{"n_kv_head": 2, "vocab_size": 4096, "activation": "gelu", "tie_embeddings": true, "parallel_block": false, "init_std_down": 0.0, "optimizer": "muon_variant", "lr": 0.00684, "beta1": 0.95, "grad_clip": 2.0, "warmup_steps": 200, "decay_shape": "linear", "final_lr_fraction": 0.0, "batch_tokens": 32768, "seq_len": 512}
Each number is 500 + 40 x the weight over the matrix's rms, rounded and kept within 0 to 999. Layers, rows and columns count from 0. Numbers have three digits each.

# q: layer 10 attention query, 128x160, rms 0.206, rows 0-63, columns 0-79
# k: layer 10 attention key, 128x160, rms 0.201, rows 0-63, columns 0-79
# v: layer 10 attention value, 128x160, rms 0.135, rows 0-17, columns 0-79
# o: layer 10 attention output (transposed), 128x160, rms 0.286, rows 0-16, columns 0-79
q0:531506443512479469522453508496477542539539509499539451537510561480553468406539493596434451470448486507484454383501561522445522458497440564513544527529534542506603528489583457561474469465448583515543440469507422436520502490536463378524531518
k0:602490423584531532518563487551444481461564433499473525483466532435580500539461459506547449476514468517521509457481468484478533448493439425467502509509431480545473510477420559613539473475478487400563567528470487488494421543483407457508549510
q1:540460504462507550449475505441498519544500412424555440559451521410488480494571568497470486545512344437435479511589498566533512463485563487493530545503552501610572506514461490472547423522607535498592454557461456508424565502477347559493527532
k1:517500530418583523449596478502506500480508469539599412555465470367534610529532585531515526580455468549420545473583489544574505471535524474559558473538473498581577476463468439437536439565488528509595481506470445489576538504495418535451498514
q2:500538473469489531605541504595482500442523493476514532525551423539489468442472450518481471550517531476598527436546449513512392472542544595529414383547519590504422466390544448525416549627445535529527551483513496495520557460480457498511518492
k2:463505533554461526496503527498498454451569434487482538486459510480551526444452541545421464469462476554484623478523351524449512468539507542530488384511516602530437462486576525555562611519499490539458405543597466588463543461441516532527472443
q3:466567508472369441465599411485431399494549521515522476514571551522477496539430561413480532512499480536448479444564520492549489432525517534519424435478513532563489501426509584448430503474528459509524487583480448534539516486532395425482571505
k3:437479569454397452545517441444552431534488504552556425512461528575519431523447551469464575494505525545447498519492512542436479432543494492534594415446498554560420413566502455478565531499552485497582492449473421517462451585575374474498460515
q4:453503522451413439477614446522436597544485512521460499480494463474494549545507484478510462471535460568457515530446497549594538598474429577463489416529568385461494511471471443453514535563520576473575579578546474414532482551477524432530515559
k4:528572525497483517387545474498452567522553550438535495480366484491472490445450527432542556566581500475515506439497510484474434502432479441429471434560462474541566511588508445559559578463372462588522522514483448509531517514548496415541418418
q5:513448547568496558505552584464601456509437481456498434529459536473525465484557496551535540418465578546418500586417480506579435576405517578501401502585518494581533396452483481481479513482411547535511539587437459455510527574460565451450491441
k5:506483494432410542459533552558516474494486552503577520445513437440491418503425398481603455486548538448510559466530575535530423495439469481513495584556591415534466468450444427432536593471444497566510646530510477499399604563439505458511468461
q6:431428421469477436539500528542507470530492477514508587554406579484581536486477601613535509498498465470454531437509603470576501552469503543466578451531593511512503534494484494574585526486392523542439447543406475380466540495462426498443547476
k6:548512486486465415408581532508535519481504492441428516566509490436571518457472513541558406442549500499521501576542553506510488451519532463427537487521465554546534538453462431535528550564472500555543490553398508481507466462549562524585473583
q7:487552514416469447445569479494509454491452397507502486484552430527452560506575521533456460459579586486484502410531511470503442509464566530593528550544544532473505571529530539543478494454541502496520454512539430461486490573537590514480519471
k7:480569490443441462479483491517432498503556501444441494506501556459479482504519490581489572512550507432536531421461413520505453524482521533477585451423540526531464529542504501514519473431573443465508560481535402476511543468529459546500467452
q8:547566515532440526476599549492550439490591446444505462551532448645536541471561496516548478513423553413497503457454482504406474526515551514586504431479550533508556468466631441380530531596509456464560481401588515493448479495483451470515476587
k8:558501452481492493515585476436442507576567504513527450522464545581457629492460481559561429488482524439556452439388409518483483500486562559514496501514523579491423482526526454435477455503447439454499406525554447587450522478442451544608519490
q9:463461561499458523501586527441506530531420497452528518538493486399563467503511454572476520427527561456494496607562430468489514427479537615471503612423502446549570463533562578466573449450469472466460484551471437508492505543601544487486446516
k9:487522543385490544496602545487502486513512587597484529540488476521550452521490519558533462578459543526445474500477537437489549415488477465398486590537578392466480526496501491399494505496508431485487599564465414495423508512481507362536585501
q10:417484455463482487472433477498523558477482507486404436451556472562471453473542474525502532494480603531559582540486478485532497579554551460425533488549481487541527544537449460503544501457493481446437467480485553470442490587561465485483491455
k10:451506408535470457524493522572601508447564472463536456498510522520499460587489510609515615530521537475624462528519520416499492518581466452447485548477586430478530495405450411490506489499511474497398509466490508452526450533672485502479546472
q11:545519448482558468602470504472558467437460552426398458472520604466543424493522538544439412417473455589547425395525404486482536503420402525490564542545540539481562460455457421540482523535530557492550517475537512444525452501471479440443417446
k11:513452353580598538524421576533538496476569436505482540468580477479516503420576562529535473528521498621517447432506487449460483525410473504471455551538422537443482403420454606616513481513536452425452522506488479442544510514464577424522501470
q12:483481524513486532465409571543606557462553439490540462543471504428486508472469401561478548423501539507563451517495471476502472491455435518484549433445431530451454505461560491478494468512467485495512492552535514501461470542515531454453410529
k12:598455463473547517511478606469555518462513478511467516590478479489515512527519514524482467519510528495581486517543563434467419484478530497471497451502465556480445466451455562455529500459375582501454547533563459544467564477536543468524411392
q13:523485546530461551526561508616476419545495527492474475538544457552488454516473486530481576510472459556445476388466543386559529447475442522457463498536515468501510545432497542525497479608489409510425472466526458448592475458375541423490552509
k13:536435445561481422499529493559495539453451483492432548470515518536475526471420546536545468596507446564540481463503504459489466414481459479488487460571385536505495487456580532491506549534486533526456522535566592472484431498440522460469522525
q14:534565464547515457530565487450490434456519500515488523587472560532536371470460446468558504402522619452398510505545516507464468552453447519490537473478473556607492389518550554503467485497515475471548476423499482481525503517516532530563420483
k14:435494499564575515494532578454413477432598595568486536540477498517581428463502545450445448522457499533452454469530572528482382581454573524446460508410483496454478419445487580438503519509532508396589549479581566462522529526555511512553458439
q15:476544501572491501484555415521546478542572542441527518551529444489556446508462556495513501510480444495548451410412536583424455523493493450493507433482445530480451385476371476611522494458560493465516522537495462434548520535488444475440549447
k15:428543520599482442422465513481520521444543498505579495525520528552468448511512531476495481542373509420571482531521506487471458497527417523523481555493410520530490477540472481588480541500465517491558531432472420492459473483561427457446518596
q16:537452518569520521480455504486522505568524517413508571515575383472464491516468515422513510542429472536452512533491589431513548531453438459484491442563420552405497436501470531491483525412589520501439581397521577583438592446496434558488522482
k16:460556621608517527514491477494497493570474492414577565486449470495508555502491603475549529434489478439417533500575602498443468524539478516577504535464498447484482425486530526475417495459448557516517479442579510565476504468499520501440515508
q17:567399440481585467503499576424479496537443564569559410520450543586502545538493439571499477461490534516468540387393509538529547545518476457565550567454454572535535520537657540497508545524532391537453548498569517545563477517520487550465475507
k17:512507409476496564579456521525476445509560528548389482542459523494492607573575436478499505417493644499563485488543499521395559484518458462516447562458481614537563575459508478396502454511521467456540573587459492516504471523453493550438472452
q18:460517500442613547505473482478624490416483514523557450462541445527483545520544453505501531496550481538553561553545479499501487597391493527442454494521460518513488505410556467458487533597508459471533447485562499530549484489550498446557535466
k18:516497414492514614480461519498532459447470483540517494418541447514516480515487516610504477561531479599468451518502432503493437511504449497403439523445501507454486437488534433512472588428533560497474509517552543486517510501446525490577404486
q19:504459453663492460413479561498508497489601620450449479517516463561575507446511548538538469492597526564480480553515535614487498496501582495499561586485559456420458455487468516521529443530495519477435474548477514577498518521461453535506479517
k19:444401480484516511539532533507431531522547559507478547548519499536504472489592422468570499478507543544503376601382585507515457449468533478514529482564578512442548430463402465530460424469545470441434448512520464469462501423425469525410643510
q20:541453549568530490452478438520487456462462528556536556513508469490494570428519488537495517492495483463477492557554512451512541491532549548467532511462497571555481507507557509473503559487505469491461581511477553545438618454561426482464501483
k20:488549594539545535501579468446506460542473508570498495478517423510545485550535464558406495482534524470448507548510526422447525479491560592459467513416555425503490566463460463460514577522521533506446504490478470505412558508559467547487547569
q21:435546397440459573577473493492473559535537416534519486542481609460521540574447648481518547426521444401477553473440394479557467487633441533451487472515454570585562480489420520523463461547560534549499555470520521444486501465449500544494399467
k21:510516454416490542520513542483497530507504528631463471450480479450508562524527571524406528431511494462505432476561517512606543476558487555425489413628464514534575444471409517476589540617480531496522489451501495493553445465542417526480432507
q22:419456519543556511464483557502493508558555493588456406530487539422607456546416579511572494460431509493506511547553584473530448519509492584465499524458497548486461595616455536597501511568494494542518443460481471533524490419573465509442508527
k22:492539567517544537491495592475422524572512538554469473599484480418522428508485531476446490525425519523486487583498556440441464512551442497456408507443610520501549502512514497483539556598474522591492536564580479477503370518477576439483443480
q23:516511566420481495477465406436402444487398459513486418496557548465548448417534485456521557559479564491505576551495531440574447444549500474563539468500525453492537491473392500495596535459438446441541531586480477543603467535477587595561512514
k23:473507494515487532438509487528474453490370523486440398476483501474493408502524506457395595556480465518428542454509531533634473436502488466537550489475558485453476627425433524483488549474514595456514511471549480445563464553526598491553501557
q24:493513559483512531530481544488451492539450467545491478524532484378498462502393536534484474475507563454471545468563444446503530529579479496480531513496439454490461524531487555540504479449506520548486535507540456562481481481528504500432415558
k24:549510480463475508427514512582428496523496469492466481513532559502538485536553486467428591445550553480465508506545541500579492480511474427574557465484562521514576598601489506388468492548521560485525545484524493497521478498590534467488533397
q25:469528541444493505507577552514521612476560487363526546486505520443494491432592490487554505534548506485415495608500542441454535487517562556465553431531538366560548524433503442489439448546502504431511480441601522484456558514417483546527524387
k25:531533526582455470463566512490504516559513507461536573532451430423472555490514510466441575505567474456494480478532386439602600505426551466526570441572486393550486458481484419552522569579565504379496491532501563529522571455453466542566500461
q26:519388525515451479448457461538460449577583549530502428553486539490527512554537524452483529491543545477491441506533505442561443504474564517503499464480558473572512454569464539436517427429499478488524449462386534500474457503454482530487354443
k26:543525495520581441525467573460558519505494584511566369531447525498462497450506437479491462592523541515441412473478572480536443457535504524551562466574503476522485411470402554484490459470593459489505554469419531478466492490529476519489505482
q27:521483507523493487424411405528544597447495553560541419527519469511700556458457499461501547439506468479531505583454575493498406464504503514484537530424507526420450521438458506521500493544527574504545494489507454475538419523496602498597485480
k27:620494453518550543465487513402394500457504542508563454467572459498474511433590453519405516588569418530487519504426560493483497473491553510459534429502520450476418541483427490564583538514491520409465496488471455475527478492417545544517502497
q28:519555520572516538543396487501530448493494436440449513478446550462345412476468524524415509548438524540523515588494477571525465575528591485550486574536565536516587446509462441501492515521495498472524445589377454502424516607522540494402457513
k28:454449544450408450439434508457637427485548393452521485459408520435529486505493587497452453571415515503527516584527450571559555494509498547536429522513610493523486528528430444468518497497548451446514454508420495487558624565577562510501578530
q29:588532561425525521495481554518480390557555522571410416451454448455472498510534513547484553526400580501491551476545529506456520489445525566519569573464507488619492490526491564521473389457419527532552530526510494517539464505584529593426472467
k29:478532462438520530477519500477501543524552461476497472561406446484537543550533491489480546518436536547489503395552451447505404498519495482535520601532473502481558471529543533533560485446541440487536564560555476471496480599530467501523454472
q30:461608522544431393521464496528456520375537393487476474528501538489492406500452473480431538501640589544445477516494480568533543525430570496431536446422541533492539482528514533403501550486462551589592422563568429441489481450460471462520553581
k30:546527457429526476465566544498470542441533505466461574508489577431509378422463576465515530568546547569524547638462502457500418501506541460452497447540488583504502507609501486441570545493477578359516483558529461508518518459475474531569522581
q31:580446474598415449448462452574402554496609670502573505417477470525578476549524492470443458576557471548510486560575510576507475513514489525544548558489554423571537509499439546572442425533585491478491471512472453488572470536505371495452447504
k31:544463588471546396527403573485505544541628497535519464492529493489595419600571504411483548555466483542492466479481429535469424511576479454528513575562555416520511495396504495519485438484460494438466522511500466517487417616492417467395553465
q32:482439563608529532498475601482569529490528501475506489548445486475466487501442520505469566496415550521514480480395564499469434454454488512602445498518479456451456412532422570532492548437448485443466508558453623556506488500459513559547439513
k32:542511530541403552531458529448571475417495587459570493557482523474457507437558444482491544433418474446554485581506605501468522420419535496554458524554416519498388422491405535491478438498545519508512522460428575590473614432472563508507498513
q33:494635568510408553524521531459496455460471484486496432547448524452511479549440527499551558485533481575510462560477514466524565480379491509429506533424509454472520477531485476389537443584423448506497422445600487541461511563487449457477471495
k33:515498518430536537481525549563530512501527492485503507496568506467477472472538523484522532583503509512548481530469552468490488431426450414424498503519545491533480465631495482346479413500475508430497483538549511525486529542476384478577519561
q34:477422522569450476467646493586540525497561538485461540511545413527534453481445539503499494512517492507459505483531568461503463511521533502525435509549517476452526495529500576568511448497444483521492435459498460409469531555426538576510503521
k34:523545567496399412438548462498478557526536490477519546521518555589506442495458504470535546520479444503438552498484599469486447439476528501531548476506505509475439508491525568507477466487469503526478550531533491510487479506472529444502487543
q35:492590611361479469528453551475488525443539536554466450544468555512467602514510564421545454497500581492561500491435422550494537552467505433505516482475489475502532598575464452464537425470570505523540459452403468415493452534601454447561447442
k35:469619494435522495495474523469461479512513488430460429543429570489431505392558544510512481595549607468657458443396489448602441479472401489504479514483512471573453555528474462563494435489475420480526455527494473468487453553602502544588447480
q36:507473498446482502578538524559502566529517502512529393537542446514576464434457431426541575571474498489457524520523474526509481421496521408526471489494473467541471458495555515448502465493531443528524585548534466577566549531440489629418528469
k36:375504509559537563520512511536502490515580518518494458458515416486561483534464451467487491602537534502416507510639481500521489462547491450539559454461465540536527425442449463504497453472491490433468586549502530561513476468457472563427506451
q37:486567483463553529568493436463490553498522540450539446421463482499464503426518491480467563527594515520550438484438488451528545517545420507473502426546537358470503494526470558453495538475481556514433548504414519526445479606527621451504520526
k37:468503508557468432541558459493515543486533540457499498399549526565435533485452478408524513525477539510558597468467453472546563465577513539422496436495448414555481495551529501458581476456495536466464603540419472490511600515553589403475469438
q38:534538511525544540452557510511467535489519530550449463516486517459686458467536398560499534503458477451589438503356490535511527446586583580587486578413529535517490540487517448581475482460514474418465549541544513461554524466505512535486568563
k38:538511498531506525563491450533476486552498583517436511494553490504541493507511504478430501415558481449559440434427576485519549443504471463563510468487511558570466550472464475516472535518564511401474520488440440460512524548419434537438521467
q39:519436416457459460535526374455416492525563548426529486502541531551462553542514488502404530407535632515459585501440500498450453499484540498526486433601547556467504485470482471466477623451430566464592580550566403512488480475475554487515485595
k39:484525494513506488470490505523377592476532456425483478506535510589504444500476507494523618406519561506514517536490523486442510585553498526605440470502518512460537463456551527377623550482436513479516499509528445600517584486474453406515443565
q40:505441460492523515558455476476491483477474505550576496521443518492520529522518493500447459517512427522522478511529484539508487425448374526431592484438505533535496559604507560492558519553439519538506491484421538464479473533476515486543603492
k40:534533532441641495511463511484500508435495527560518537547502583430502520530499458437510426486514541498488489522469524532517464461519505554441447466466404489578514507511515560540545464530517497469525455554465458490501420511434507529546511513
q41:528443554560494541489561537437413461512525587491427404591489528555546481453449525503515503509481561474541459487479527485543531458504459539536585544470553535410399436460582470489565500550560505584526441468514489495461490532485491474544483548
k41:533476386562568451531519568509364371490487537480474526578530578554509521400476482476532459551531511584566495441439594491448485438487505508587542463528574520447444469469488566487490416538517550474477456479563451490543520495503562489592537480
q42:524549475491463510592456551614477497561507498507485527441551469627448563396541487559527430570506539439403559518488463486518588464595550464477488490629470508516542475424441549499497501540546464599491482373424570466471510505426484622500445536
k42:438538509523478501614508458541469493482545419538484505523504554603540480550423474502517486583470560411494521495512426536555545538501512484583466533590536522512631469475496487522445355574506549504437396516514583402489477474453522542497524486
q43:534572481515544432429475456538497457466585460510523418467502503561527510501529496518435491503486511461449505561478485388473543383583535555450511490502433484512493548545485568543507390590492448432497426449492550449509502497505480484487484497
k43:500481539481462476605572556448527531514552445531418556502538582555518517624462491519484539529449588507503424559484389485470485443498456521502508495496473497500571541462515498502377530508536491397486483452495520500464468542458465573486543565
q44:484568468517528471459520422482431536506484516426505448528487423531435468538563498484509528510464541514474537525550537508534573476500435479482421452455491535445496584592493557498529546584448536553521514507543502597528512391422485484507553533
k44:495521539540454551486475451500436550530418491472528446470503438506472414520452489467561533521483502519519577501517420460436481474535504476498443540497540557508577497562523525474584543509446477481549455459523544621532432429428574481433559540
q45:499465495497579588480433495487566535491450451494484568467528489492559542436537502566457563547562516494504453500529499502531566422445521509487430422499408525428570536575499590516516449451413512561509559455521529508507531462434476456508543518
k45:513584521529461526517459478574526503435429516491538485480623452420524547558475480527514491488473505453500469616479458430477542382475488479445499546505409477467498506529557588505453511432477501475516573495574540573405531427412497464473514522
q46:501535532477439525499509629490524470554474626477444427534494581497529482504450573547584478546475436584506458509502436567571496430423597448562455477546485477409490529450599441516474490497475391503564509622464537453648440415484466441463545481
k46:481500565489495456609429504463500430576392517546506519521582509373523521423483506536476498519564492488533478534475467530560466383447539425573403470506453576534495541447510503528449530480563428536506512608467482553431523358460487449500516570
q47:484427496504467455515525531484462501475520588481484518466457491569490480448485485571438552463480489603453526506534476420502498488450486495454568472549457370510511448465481451532430519522570551409441496602469423506412611562495511379461523509
k47:519438506507538463519498505567423452461583498467517556567505524547544460557413455498529545478509531568589508513475535529387501464458508487522443483579421399504492480529473538482457619433493543543499461551513544460481563591532454467448474526
q48:519588549495501544535542557486552547487499486555513555479436509397396506520440543486441517485522544530496484550473540506487554458461544482440559528463458409496493480602469523471485485494464515479455480522563574529522611444446545432449516595
k48:484519629472475510486523485553527506471526503475512612552495451482467443480497526454506512536475537490425515600422499447516521483457486507470454462517412497497534511561587460451419509523528523531475545492591472508487517547487461527515447532
q49:478514535485535497456476477491479513444549517469462498532522505585578556466467524477500547468513562415477447588494522544567612478496561430519493446521499463434493489501481496461419527474404522552475541508485521516441499463580452491558474588
k49:577498506448452570547512461428443544600519561437460472551461519533470495434488454423536531448507569554453518588467534391463446399440435464505519478445538418459494582486502460431515448442454563456564466509516565571440528464529499461603480512
q50:574512361508499480512555407506506484389564493543561540557590444505434522483521550501524507501494482461410493521508518467509496469475595557480587448438466561497489549518565587491476507388462546513510614508576467508439523458485501497495559501
k50:462493543538593561497570454473518478466544443408534533544555492582495544490490471503478529467523542461526514469496497496439485525494617577435572520430371525450531492563574523459550542480465533444475598473531457484477421370526437529472496649
q51:435506522464517594494502466554493494427563547520471482533469565473478469450545475464477464581388496504482545470512482619499484496538505438596500439552429432551473476409460540503484531496547410551546477531487479480593560543488526522517452451
k51:407491580547537464528474508531425491512462471528528493515432544457519426487541488487455498508431504555474558419518514502537426448455510464466518444617434473532494477506453473532523564560516524454458511544491578500608577550496534544496469484
q52:490582551442537427434500572483503510453503417421536484499558428501566490490467482475516500500528474459546601541496644479531527368455477500522536476504459527456560515506485521517505509582503514433479332399553514613490478459477511517523458440
k52:529511480532408520457476544453453463541492492432488500566654518475569449461390563581434538519540578565533566517610452449624533499459458440517557439441517514500422472447501442484400470572582576416511422435522585565465491445473487504586563495
q53:554485502500542463422461414437440556550520481466502549492381509406525512513481463460510432555515457482559439540428510466480538473509526538562505420419495580506587503467517501531436465502529505456496558507535493504524549587529572500508477565
k53:514537500604482431473468542497488488557488476482429535446414526382531514543475528526379605493403503473506471488478487534450505584541499531482385503474534542495467521497512504423516570501458468451544499452427464509513567493531474459453465506
q54:498524565527460545558485529574493560468499494440524432494494510420604567505528568486519477510510474408576458503458494448585535453434538592446572410523482498566574581501519537440479479527500491390522472454562404468497565569469537414470498513
k54:587573544451563486497508519551538516558563484576567471483512472422468519508442546530419438592581430579500480488475531448571515391498448498393541509514390507519523516523489451498445471492449448494441517523551487496457540583463470503517475520
q55:541535523463516465523520457542547572456586522489509457461483457486466524545457459578481532528454500566517448513496472441477460577556648508437442441450522495438458410516480589543460484520464520463465542477533512543436489512463555434579486506
k55:607504515526489477487455490505509608479528489462591503428533434496479510565466531468524610423512463400582545550458482472449501483566609501512535465492489478479449491601573507510552512481451525509532531494510509564489543495508502439434434550
q56:611464561467478461550466511528501455558509538559530501459431522519437531501463444457439471546530470468505602489467509515574530455524482492506421479521482499491521482444550490536557471455506508502480531586507486443556423528555508538491551558
k56:533527492513448532537474473553501495513491521513536467446534537524459592602469542487520565528551513514498486438523475505483506558555481520591510506579474471494490528411576520488447462410473543457440529538486512539471418496569535384418438535
q57:478585571526432570559481496513537471453490520456429576550564402426564496489472579463442465517573488479546505461432608550547507486527440510570471454511393538419444546543490572507462515467469527576398491423562453608516443380477482401441579494
k57:502570591527461560521422433542515530546449444523539559461534475412541510440497549446493450502489479510659604591454478478570434392499437485402618530452463548490531543561551506378462516472477480585447399445496451543550410516467448490451534487
q58:431463529515569427413598516477464511445472502570473470490509478519506458530449555429531539510545511523448472465506579461516545469424509475464487510411470519528507479475450503536479449463518423464574494499484456457524500508491517462556519551
k58:441537558500465484422506456434530506505433515452527528528552525532491471500477497537536512461547504514510363542436573499552438474488549431479585516463461470531432512582546590522484592462562510462581518452526516469549519515515458535500476490
q59:471530446458536464515472498424475414522427524585525511483493492489453547584504511397538556463576466490548547514452398472498530502465477491451551482522453493513428540425526477495531435535534459563495480507536570450538486563527573548521402504
k59:441567486433467501490450552499441471487495457561464562427529515558469526540522518486492536591506488461518482525565477588525479501485535535480489475495436506470523407491522507428538495484544522481432513518491478439496446520588513554512433476
q60:394463549421551444416500493577518457541409517512363506585497528516477507460570546479553498463465533511428504476453548475482589465522608409524529469534519410578502510552538604514478546426446439416379501429486547452479544474484530536559532461
k60:410520604532416479607566526554408525501413531524568500597448549530442438477605550554434589497490515396489423461515515457498460498542510427489514476428528433494441647518455570478460507461547413487493501517442601430537496487552529555525494583
q61:445519522579560475467559473443501595545508549610487470516489410443482567504377469592527435477483588483532476491508498527472488518409487568438510493508546449543500548536596482536436490435569477467518535453469491485566430551523523509446445478
k61:587537489559547553445500558544491518531576510510451547497478458417485430493529483447449424491573527546543423465453562534472474550490537415417476484469573505459555486520544508547478505484567423537475563577540478498480480425591468476433451481
q62:595489448472524524538477426467407523533434488536488419466487469443550556463428540502579587533551503484463548559485494403508548519487559557526433463423637497370528437599564502509497397559490459562552538499523493542482343424433580498513405494
k62:507518361478534515461504551555498510525531557424468470448444465540521517514375554473500482602526494530520479469557469499558568429443509525446458477463570531435497460578520523423573416455531456500501655431507466570539430380472584450559509551
q63:578498564500499614512436476453473481454470464523464479534507489483419418475522574582474518502427443537552545482528488461490496484453588555466471506540533503443528475476547494475509523419480455466516493479450490497479455513489614495478471556
k63:579478480552463518480488479521523503477432475460468545500438433495562496517486492581407531564422491563458521462509553504472579452505597473525470515457480512464481520506497587448473482467551515437433526523545510450584531455543557461527507521
v0:485469508567460487531512502482493544495458522498512520546493517534491495518517559512475558472479550576513433491424557447473455475500459485468469462485469470432557505556523477503539529436463514532441516492497521451582542524506520522475500527
o0:438463492479559490513444437473522496497536519592498505471443521523523528536471437455484492520457486492559531556533481469477477585486407452456539494457441487481407533481360474528511502477550505475484480518482556484496515600579516531581403525
v1:542471524509542493476511469471479546555530548449476483452484498464518487515526525476496547512470435531558463501463461462475460503523536472596520532519476466509519470507457429532497508465504491451493606559522500496526519583473548546486496531
o1:569490524488476489516494451494428549531582589527548419499516403511583544507450583470495542524447530469518526515525487485525501423513567521529508561474472438506496480503476575603472422459534480493487545533520455559506485454520520500548478532
v2:502496530509512541465517517549520507543490463492520523439461529523468547529565563482494532519522542530434462516488486471534537556467505469475504482470454475434531564529443518435512451498481513525447486455450482424444533513515497496434478432
o2:491459521488543506532497444469484488538473444521475557500502485475542497497492493488450467532494505492516557464545539470506569512485500460481530533488441495483535554502502482392463542359563452518513489426505481559422586482586476548551499537
v3:438515511534475527473473519554518484487525482530457447475433470427504527578445525498474529484509564461453475481465521519534580518512502470538500529493506448518516576547490532570510529397520507535442556476455527520451554464516520473519456531
o3:587414529546537431420429463478545531526457471546582454441451499460403489485522417588494542489467507521465534511509507498442456528461582514476486443523502528480498462527505459500530511473495458429543535553491538515527538554547568555506507523
v4:448474516438569517516522507582615529453474489490480505457519491458586477463480535521504471540479500490498506547443523488472516525569509518475445478544450469380527449478534483556501491454479488511463556501478533471486517515502538603532496436
o4:527512481486496534521441520485499519510450561591498521420475522438526538468522461448525533573540506526501433500516398513519552505561510493441481467485398420649450451538482525387543395545599478546443530446510583467568499476499436530479494436
v5:498467481508520481523472519526515534506476403498464454545451512527556463510516507457482478543419478485483490552532491554461471507572440496504483515468512588402540483473559555493481555475485603523493500510512496538525516479507504517558537513
o5:557556413533523500457444461486455450522535451450473461471458517531440409526448538482502520568504555581470474487536556524494445504482403459461471461548486540492471457496495520496509456550523498573525462430493539495536423494488502478441525537
v6:461522477483537442482507514529541508458504475484558507464463527542435526503538468512476501542515540468539520566491558467465448522530539462474536576507485422471469403522500496507524550427463530440531482504473555464424490549478541521570503548
o6:514471516478460421468510495538513487489556539476523479516478546532414465550511497510490456468519509505454474473566480475517540454424544429513494445530474477469543491518445521435503437453518419470519461480445499456487503510537432433607493507
v7:522505478492497512481464541469452491435465465485449511431521525530504588486504497517477571521535516504469504541467493472497565525563478549532492501499540431508505551513557496562562478542500522479500427447421509429569453496517503519450419501
o7:511444443407475418485507429513455473535372453548507575489473569532434538490528492462494469462543389482494537399494439517496469519582510504511509463533497565561483582502513474586530540538565457514485510527560511458476479444519429533541559471
v8:470497524490546516464450535513510551456508536455500477485445504494488498539475462436529447514464479515463503508500526524527480447483430564466462437483520509458501535548449486517545525551504525456495541500474458521590436495532526477572414501
o8:491450462498478502466515461526464502511533433504517507499464556458541494481480514423512545513527479447473530500578533475502451530477488532512495448451615523585523506514491519494493462507534510557550452493472478519443564569483462565512465514
v9:476472511421500470481500540485519494493514551515524468484543469555537519509523481503488468488580506539447519457545512521517466589466509523490494494488526487478484437520417518482537445575464523584547469515521488555499490417479516437518502494
o9:528433423553516465460512538473473471520482499496554452567490511493471494514502544487561522399511459467440477537492440457540464536496450511510471510558586513557510426557531482353501561528444582557527559545438493599447439467493488484506456533
v10:533511508469517443427546534507553481519502491594503452493487512409543512471488465519528551500467501500464578541396484553566513507566560500533485444484511478459483470489458513479452543482501435491446459518489512525471521530476575554508500511
o10:466496526590479483544404511495523475491481527524539484436552523490520452489509440457466468509472482532534523505442534577442390504520542491569434511514550508553514419469461537410449498569533478507538414498451488534552476484475491550446442521
v11:567550479497582558509478470453505520517488519492520452496540464488501365533445522420470550476479520483498485527502539410454493467446536490507473475559579531557537495398520546561516469490505427501552534570520490558540452437492470524474476406
o11:516498539529405431496504498527469595538542575510450509488476580504546469447458495481501502430554546554503491624484466547517485540529599616463451466500578431501500471500488436571500545577410534468498560550533506441520552471481478495499491478
v12:476483441503479503473507499573458467461550546530524483481505470513527516518471483466520482520517512536512506529489555501473482449534506432469499510562516471547485508554563483491471533491446526477493492570554502494554488465536470516518435531
o12:494517558516512540519575553549575502508468450535527587495493496473449545526438498603524489368527537542537526446497451523531507570486448490400468469493484455518510481501500492509469430523450462483439518549577436481465493520550494473484535496
v13:508571472491545486518499528551474516554490495501488465536522575479518486507547509477516434435544496517498412483476528590488459500495450483492470530539485502533527493485411514428534509481505468479468520502443473451452519497466462477453435537
o13:507481487543489449506562521440462434526483580491509512503488587539571490524499472516507467427474514469524472463465548488490508470519475538559522512527456549536539467457538459425483530456472474473443527548530493461514531498555480520476430516
v14:527482467491545498526492454487540539515487568522581457550476462506521527519481481434580501511577539478561470570463511420565502540519480528502514508523489448500496490484469474461440523503495467509528529506516459518456469475456569499522481483
o14:518504547461488454484442542474496506563414542496554448462456562514519522504546535431540489501518522498475472620447543531577515488494500483556538564456549428510528548536460466429569474458495512484519517624371492455496466523491482522465478448
v15:468489474605524545480523492507530529515476510481508516518457514512503495463542538443477507540502460535502519552437519439474565441470456498473488486470482510475462474485459525515483456515485540539478508585534507509480446495463524459532537470
o15:506457587486545565450456512446550457496436543539396453556461493435576453496476500471525481441475497541578499471549506527520484493440438503554493546484467451388412576472502506616496466481503474547493479565513478533574430471479498487575480447
v16:513474432510524498459493493503465388570467495479522496513489506472477530578515509512463484529533508518507516533526455439523530517493525507484537519451553516495509490494535486453482471536535475518482558504501520458502429517466541619513519514
o16:477544545391565467518499542537485472550462458559463463454496530439442549504472492459497483516486570427480508499470480425525528520435526509478518472479483469494512543564463522545511468498510494537560477489529510550571431401525552543487434495
v17:550587483515451539480449564514503463477503504447403502478540507551427421517469610456560470505516459442544503463529496519531522494435503481451511584501529510522498455546521578570512469469503470516479485458443487489542531482533497513510473416